{
  "n_layer": 18,
  "d_model": 192,
  "n_head": 6,
  "n_kv_head": 6,
  "head_dim": 32,
  "d_mlp": 768,
  "vocab_size": 8192,
  "activation": "squared_relu",
  "norm": "layernorm",
  "norm_place": "pre",
  "norm_eps": 1e-05,
  "positions": "rope",
  "rope_base": 405000.0,
  "rope_fraction": 0.5,
  "qk_norm": true,
  "attn_scale": 0.276,
  "bias": "none",
  "tie_embeddings": "early",
  "parallel_block": false,
  "extras": ["some layers without attention", "local attention windows", "gated attention", "a norm on each head", "value embeddings", "an embedding shortcut", "learned residual scales", "capped logits"],
  "init": "uniform",
  "init_std_qkv": 0.0274,
  "init_std_o": 0.00457,
  "init_std_up": 0.0274,
  "init_std_down": 0.00228,
  "optimizer": "adamw",
  "lr": 0.00276,
  "beta1": 0.9,
  "beta2": 0.95,
  "weight_decay": 0.088,
  "lr_head": 0.0155,
  "warmup_steps": 557,
  "schedule": "wsd",
  "decay_fraction": 0.41,
  "decay_shape": "linear",
  "final_lr_fraction": 0.02,
  "batch_tokens": 65536,
  "seq_len": 512,
  "doc_mask": true,
  "train_tokens": 388000000,
  "steps": 5921,
  "dataset": "wikipedia_en"
}
Each number is 200 + 20 x the weight over the matrix's rms, rounded and kept within 0 to 999. Layers, rows and columns count from 0.

# layer 13 attention query, 192x192, rms 0.134, rows 34-63, columns 96-143
200,186,177,214,184,221,191,221,183,194,217,200,195,202,212,220,208,171,208,241,227,196,150,220,179,232,206,205,203,191,218,149,193,173,198,215,194,181,190,192,187,209,210,209,163,189,213,197
207,233,197,208,227,238,168,228,178,158,194,224,149,209,172,199,175,183,193,198,183,242,161,222,208,218,201,234,184,217,209,179,152,191,171,209,193,201,203,233,176,189,210,183,202,225,218,170
178,213,230,219,202,188,193,190,208,186,192,186,215,232,169,216,193,205,193,154,179,222,237,197,211,205,201,233,190,169,163,232,194,225,201,187,199,208,190,195,218,211,202,178,219,204,194,216
222,175,233,191,222,202,156,191,227,215,206,200,180,149,207,179,228,162,159,211,191,176,185,201,191,236,199,174,225,167,229,199,212,178,212,196,188,206,206,209,213,204,183,198,208,223,221,229
215,217,186,206,195,215,188,211,203,190,234,159,201,197,190,240,238,219,188,196,215,209,177,179,218,226,162,202,184,207,221,186,179,185,198,185,236,208,183,196,187,213,211,183,197,182,186,212
191,207,210,199,170,194,211,207,223,200,164,204,200,193,203,183,172,252,198,173,201,174,195,201,211,154,202,211,188,214,188,197,194,203,223,210,211,218,196,217,178,186,206,201,228,210,156,185
202,180,202,225,184,196,218,200,213,196,191,220,212,185,203,207,185,161,212,224,204,228,198,188,214,201,180,190,208,201,216,182,214,197,202,214,179,218,196,202,209,180,219,173,229,196,208,234
199,209,160,233,204,221,230,202,201,204,198,209,208,172,230,203,243,218,207,206,197,205,195,232,173,222,204,222,191,204,178,138,172,167,194,210,215,187,210,178,182,266,192,216,142,164,197,221
219,211,191,165,243,218,197,230,198,186,198,215,170,193,189,165,182,179,182,218,190,221,175,217,213,177,210,198,172,209,234,197,178,197,180,197,194,203,209,200,169,163,195,170,191,231,190,173
207,217,227,191,206,151,189,203,177,197,205,191,179,199,191,187,192,196,177,186,195,223,187,191,181,209,188,209,198,218,221,194,194,211,179,216,181,164,209,202,192,196,205,190,234,200,190,181
229,204,194,192,224,166,202,200,194,188,188,200,214,218,207,233,218,213,218,190,146,222,197,204,207,204,197,196,190,177,218,236,179,178,216,205,190,212,191,179,179,209,184,187,184,214,230,205
167,189,207,207,196,220,226,206,183,186,199,200,206,186,181,185,160,193,190,186,231,216,223,225,191,186,158,232,220,210,198,217,180,245,196,207,157,208,213,154,243,231,228,190,197,221,203,187
217,196,196,199,193,205,241,174,227,176,189,189,196,207,190,193,235,216,185,180,189,170,200,173,211,215,209,213,198,171,186,226,188,209,210,179,203,183,203,204,196,216,189,167,196,202,203,168
199,185,233,202,193,211,240,163,169,178,222,212,194,168,185,144,202,189,196,214,256,179,175,220,178,156,184,225,226,190,225,166,208,211,229,207,178,194,223,214,255,208,206,211,215,201,171,203
202,207,168,195,225,191,211,207,207,214,165,200,205,203,203,192,203,190,195,189,191,207,239,171,208,225,212,195,178,226,178,224,162,214,185,179,199,195,208,164,209,206,178,183,169,203,250,225
180,193,211,175,206,183,208,201,188,213,207,203,213,209,175,193,153,228,220,214,225,207,168,201,211,166,196,215,214,218,191,239,214,212,209,191,202,214,222,194,205,190,218,188,219,187,193,154
210,194,213,241,191,198,176,194,203,181,180,201,167,200,184,195,233,206,193,231,163,154,187,205,188,202,218,173,199,227,177,207,205,184,213,180,241,214,202,239,195,198,188,170,205,188,200,195
213,219,188,208,203,184,197,219,202,194,227,206,204,192,206,188,214,203,183,182,197,198,233,206,195,206,204,233,221,181,190,212,198,205,168,170,205,198,198,181,201,242,183,187,200,238,212,196
210,210,141,202,155,240,178,215,210,207,186,197,191,189,240,249,217,214,180,171,211,179,205,201,205,199,203,191,162,210,199,157,175,205,178,223,245,212,199,212,178,189,185,197,179,206,169,212
186,188,176,217,193,184,203,203,196,209,173,198,208,163,201,218,168,193,215,201,202,223,209,211,176,223,210,198,207,191,185,201,217,187,192,230,185,229,206,217,196,229,235,206,194,209,216,242
199,191,193,204,183,199,131,198,220,213,204,206,194,215,209,208,215,196,224,228,190,236,170,190,217,206,218,189,169,210,171,185,194,184,224,192,211,201,194,195,196,215,229,203,189,180,181,225
205,204,190,204,226,224,208,214,192,210,183,188,178,183,204,208,205,201,198,202,183,204,234,190,223,234,200,148,197,181,199,212,203,195,206,190,185,198,211,196,185,195,197,189,196,224,216,215
192,194,199,175,216,199,196,185,206,194,217,189,211,196,216,196,225,189,197,194,217,180,195,184,203,190,212,222,213,168,203,190,193,207,215,203,198,186,205,214,198,201,174,194,204,240,237,198
211,193,185,221,207,189,169,195,233,185,218,196,172,174,200,213,249,194,181,208,206,191,191,185,195,218,201,200,199,165,221,151,192,232,210,186,202,191,205,216,183,222,189,220,196,208,199,194
193,210,197,186,208,179,208,212,216,190,209,208,193,205,198,212,213,200,195,180,185,201,215,181,203,173,201,194,194,177,199,193,219,200,185,175,190,190,222,206,207,194,222,201,199,189,189,246
227,187,189,210,204,202,158,195,244,213,165,212,169,183,222,197,225,217,185,196,185,205,215,170,206,192,239,184,166,214,199,183,177,155,169,186,230,224,172,202,220,208,193,178,213,198,194,192
194,216,182,214,219,180,190,202,191,181,232,203,192,162,183,214,207,183,164,204,213,190,174,226,155,208,213,238,226,181,226,164,228,216,182,186,184,202,203,217,192,204,175,223,211,207,188,173
171,190,187,173,216,242,215,233,178,190,207,195,221,211,211,218,182,197,219,179,230,225,226,205,182,193,163,221,171,192,197,190,192,231,203,190,192,223,230,216,223,180,211,235,177,194,205,180
206,204,213,240,224,214,176,219,178,211,200,217,207,211,199,205,233,175,205,176,190,196,204,207,198,238,194,237,176,205,175,203,170,199,197,214,205,209,197,207,186,209,192,217,206,207,228,222
209,203,200,185,208,164,240,190,175,211,206,203,215,196,183,224,202,197,205,160,169,210,228,240,223,208,200,215,213,192,197,240,193,218,223,191,174,212,217,186,187,188,170,184,204,232,243,238
# layer 13 attention key, 192x192, rms 0.133, rows 34-63, columns 96-143
204,221,180,213,191,221,193,201,213,193,200,207,200,216,196,200,198,205,211,188,189,218,188,202,203,209,182,220,173,202,185,190,194,198,197,206,218,203,200,217,183,199,215,181,215,195,181,204
193,201,201,208,223,213,205,210,189,210,200,194,187,202,175,204,193,189,216,214,189,226,213,189,214,220,216,217,181,191,167,212,187,154,229,201,176,194,188,198,194,211,230,212,224,173,200,214
178,215,215,177,216,208,216,207,179,194,188,170,229,224,184,197,187,205,206,189,216,199,219,214,170,212,219,234,206,221,184,209,184,217,196,210,175,198,173,186,198,197,206,226,217,221,223,209
201,204,214,198,162,205,206,198,203,183,228,213,189,170,194,216,220,186,197,188,170,203,207,205,207,199,235,167,199,156,221,204,219,205,185,203,192,214,205,216,186,211,172,149,206,251,214,203
184,201,190,232,222,197,191,177,217,184,191,188,192,212,204,199,234,186,199,202,195,175,213,196,205,183,215,217,179,190,195,217,231,178,250,188,199,187,186,202,179,199,201,184,171,214,184,226
188,181,213,208,211,196,217,199,218,182,186,177,198,199,215,192,191,199,191,201,253,215,207,182,201,198,176,210,220,206,193,204,201,208,191,192,212,207,174,217,199,199,213,197,198,176,176,174
208,205,203,207,198,204,217,196,219,203,191,190,212,194,201,203,197,204,208,202,197,201,196,188,193,211,208,225,194,191,222,207,201,198,215,177,205,189,193,195,203,224,195,198,201,202,192,206
192,206,209,190,191,193,179,182,191,198,188,163,170,191,200,205,235,181,181,190,212,163,224,195,149,190,163,177,207,202,219,185,187,216,194,187,226,197,219,184,225,230,169,206,162,193,177,183
204,196,203,225,216,209,241,232,210,202,193,226,206,240,164,193,187,204,236,213,163,254,206,184,245,230,219,209,168,188,163,225,194,142,226,202,167,203,190,220,158,192,233,197,244,181,192,200
172,189,215,210,227,176,180,167,176,188,222,207,178,161,221,194,199,192,204,222,239,163,188,197,163,206,216,211,233,198,252,215,198,225,212,229,172,157,198,195,234,230,180,225,178,192,215,181
202,191,173,191,213,180,209,205,172,201,201,197,246,198,202,238,206,217,232,203,211,220,202,210,190,245,224,230,189,217,214,226,204,176,213,220,205,202,222,195,175,196,213,213,183,167,212,198
185,201,194,186,212,204,240,231,184,223,197,207,225,223,177,151,159,195,216,186,246,264,211,207,206,181,196,233,183,219,181,183,212,204,203,239,178,241,214,197,209,192,202,229,228,197,209,173
221,210,195,185,185,205,231,200,192,183,191,182,221,202,180,222,221,218,178,174,211,201,197,213,200,222,219,236,221,226,226,204,178,191,211,191,159,177,174,187,188,186,195,217,200,176,215,196
223,202,216,216,171,187,221,213,217,202,202,214,189,173,199,156,180,227,203,201,212,222,194,220,196,187,205,190,232,200,194,185,183,187,179,217,176,227,184,226,218,213,205,212,215,200,212,205
195,202,185,175,202,179,237,203,198,204,202,211,221,252,186,209,181,199,196,180,191,203,215,222,202,219,195,196,199,197,176,219,220,214,236,199,169,200,200,172,210,199,178,185,194,220,213,213
220,215,195,190,198,197,212,187,188,204,209,226,196,200,214,161,167,210,215,176,204,240,172,190,197,166,182,215,221,234,225,202,160,215,194,197,192,233,188,202,206,196,218,205,213,195,215,149
205,199,200,209,220,183,192,213,208,177,208,206,181,197,187,212,236,159,161,208,197,161,199,198,217,209,225,207,174,180,190,201,201,202,180,183,173,194,181,194,190,209,218,201,210,211,211,190
176,174,192,197,232,198,230,192,192,209,204,216,202,196,193,199,198,193,218,197,216,213,199,213,173,206,205,223,178,181,185,220,243,212,229,211,199,205,221,157,212,203,188,225,227,239,179,172
177,176,191,205,226,189,200,178,209,194,190,177,212,239,183,206,221,185,212,195,228,206,199,184,236,190,202,220,185,166,195,219,208,184,224,238,180,188,210,193,193,216,220,205,177,208,209,198
198,193,208,152,231,229,152,179,218,210,173,175,181,184,214,188,208,192,224,202,220,216,189,176,196,217,199,195,156,218,192,184,219,219,204,213,230,192,213,246,194,190,182,225,219,199,211,188
210,218,193,202,172,203,176,180,200,223,206,186,156,197,192,191,211,201,208,174,180,234,202,180,228,173,217,204,191,192,208,197,208,232,226,206,244,207,191,214,198,185,196,220,193,205,206,222
204,227,205,217,195,220,194,185,177,212,188,177,135,214,194,248,211,165,177,211,164,200,236,187,189,236,245,148,183,186,174,205,210,200,187,197,198,174,211,208,168,211,169,183,137,181,230,275
226,206,161,194,174,183,199,188,204,180,217,216,240,204,197,208,194,229,192,167,204,184,207,238,205,205,181,230,221,214,196,206,193,162,228,199,193,208,232,196,209,214,174,199,204,214,222,192
218,208,176,239,177,193,199,197,196,201,216,203,184,151,190,215,241,216,203,217,194,164,226,173,222,234,223,232,175,202,167,202,209,186,215,178,232,184,211,209,202,188,190,192,198,180,182,241
212,206,195,195,191,180,188,223,169,212,171,218,218,200,207,200,185,200,228,196,193,176,190,192,196,203,212,198,220,207,169,195,216,200,210,197,212,185,222,170,215,176,199,177,224,212,225,204
204,192,229,217,209,180,199,190,201,232,219,188,193,209,183,192,186,160,216,219,167,189,202,197,207,202,206,184,213,168,217,224,193,202,217,220,179,217,177,196,209,209,185,206,219,240,210,205
188,187,210,208,197,195,188,176,210,196,225,212,215,175,205,155,215,220,229,183,211,200,162,203,182,183,192,201,214,206,183,182,215,206,193,218,211,202,199,214,181,204,221,196,187,205,188,221
200,193,194,234,200,209,200,214,196,209,205,191,180,213,218,190,198,208,225,201,212,192,203,170,217,223,192,208,178,190,157,175,193,167,225,217,197,233,214,186,199,217,197,212,205,195,219,200
185,202,196,181,205,197,194,218,206,177,210,187,216,215,172,192,189,197,226,182,208,198,188,216,194,194,171,196,201,208,163,190,203,204,225,206,214,230,182,172,196,192,199,226,214,228,215,186
226,186,139,201,196,161,235,195,195,191,221,215,226,217,199,228,191,217,199,196,212,218,195,209,218,203,251,190,197,239,206,215,228,209,198,206,187,196,196,162,195,203,156,183,191,225,211,228
# layer 13 attention value, 192x192, rms 0.129, rows 32-35, columns 96-143
193,169,193,180,189,236,225,199,224,194,169,197,227,203,198,186,213,217,179,188,176,207,204,181,206,231,221,224,199,236,192,252,211,188,202,196,227,222,204,212,202,183,213,223,202,211,204,207
196,192,215,197,224,196,199,188,189,188,235,217,240,203,196,186,204,190,222,185,216,217,213,195,191,160,203,203,216,232,192,211,149,192,207,206,193,194,201,205,213,195,186,200,193,185,220,200
193,231,234,207,169,190,202,193,192,212,222,184,183,211,185,202,226,197,167,155,199,185,203,192,197,232,139,180,201,151,266,182,201,221,187,158,160,192,191,192,210,225,194,186,172,187,184,196
178,215,173,194,200,209,189,197,191,212,191,164,201,186,210,198,199,155,205,217,191,204,179,230,203,212,213,190,182,230,198,214,183,185,162,228,197,203,202,197,203,206,193,243,169,223,223,217
# layer 13 attention output (transposed), 192x192, rms 0.128, rows 32-35, columns 96-143
167,212,193,187,181,199,243,186,193,187,195,207,225,197,196,194,191,239,241,166,200,213,214,191,210,179,191,206,205,206,181,229,218,246,184,240,190,230,237,154,237,234,183,215,174,200,167,160
189,152,189,201,172,254,194,212,194,201,217,192,220,224,185,209,204,151,189,210,247,155,191,214,180,194,159,209,188,186,223,175,191,206,204,199,261,230,209,199,198,198,181,198,184,150,200,252
219,207,184,214,177,169,202,210,184,188,203,214,180,187,210,219,191,194,203,210,215,186,213,193,207,192,207,198,200,216,187,180,183,203,194,206,205,200,207,198,177,223,224,201,202,191,208,190
217,203,198,143,218,157,212,209,196,199,231,223,178,209,210,210,189,201,252,220,185,211,223,183,195,198,179,153,214,178,186,217,216,206,211,198,187,174,231,212,211,151,220,182,244,212,196,193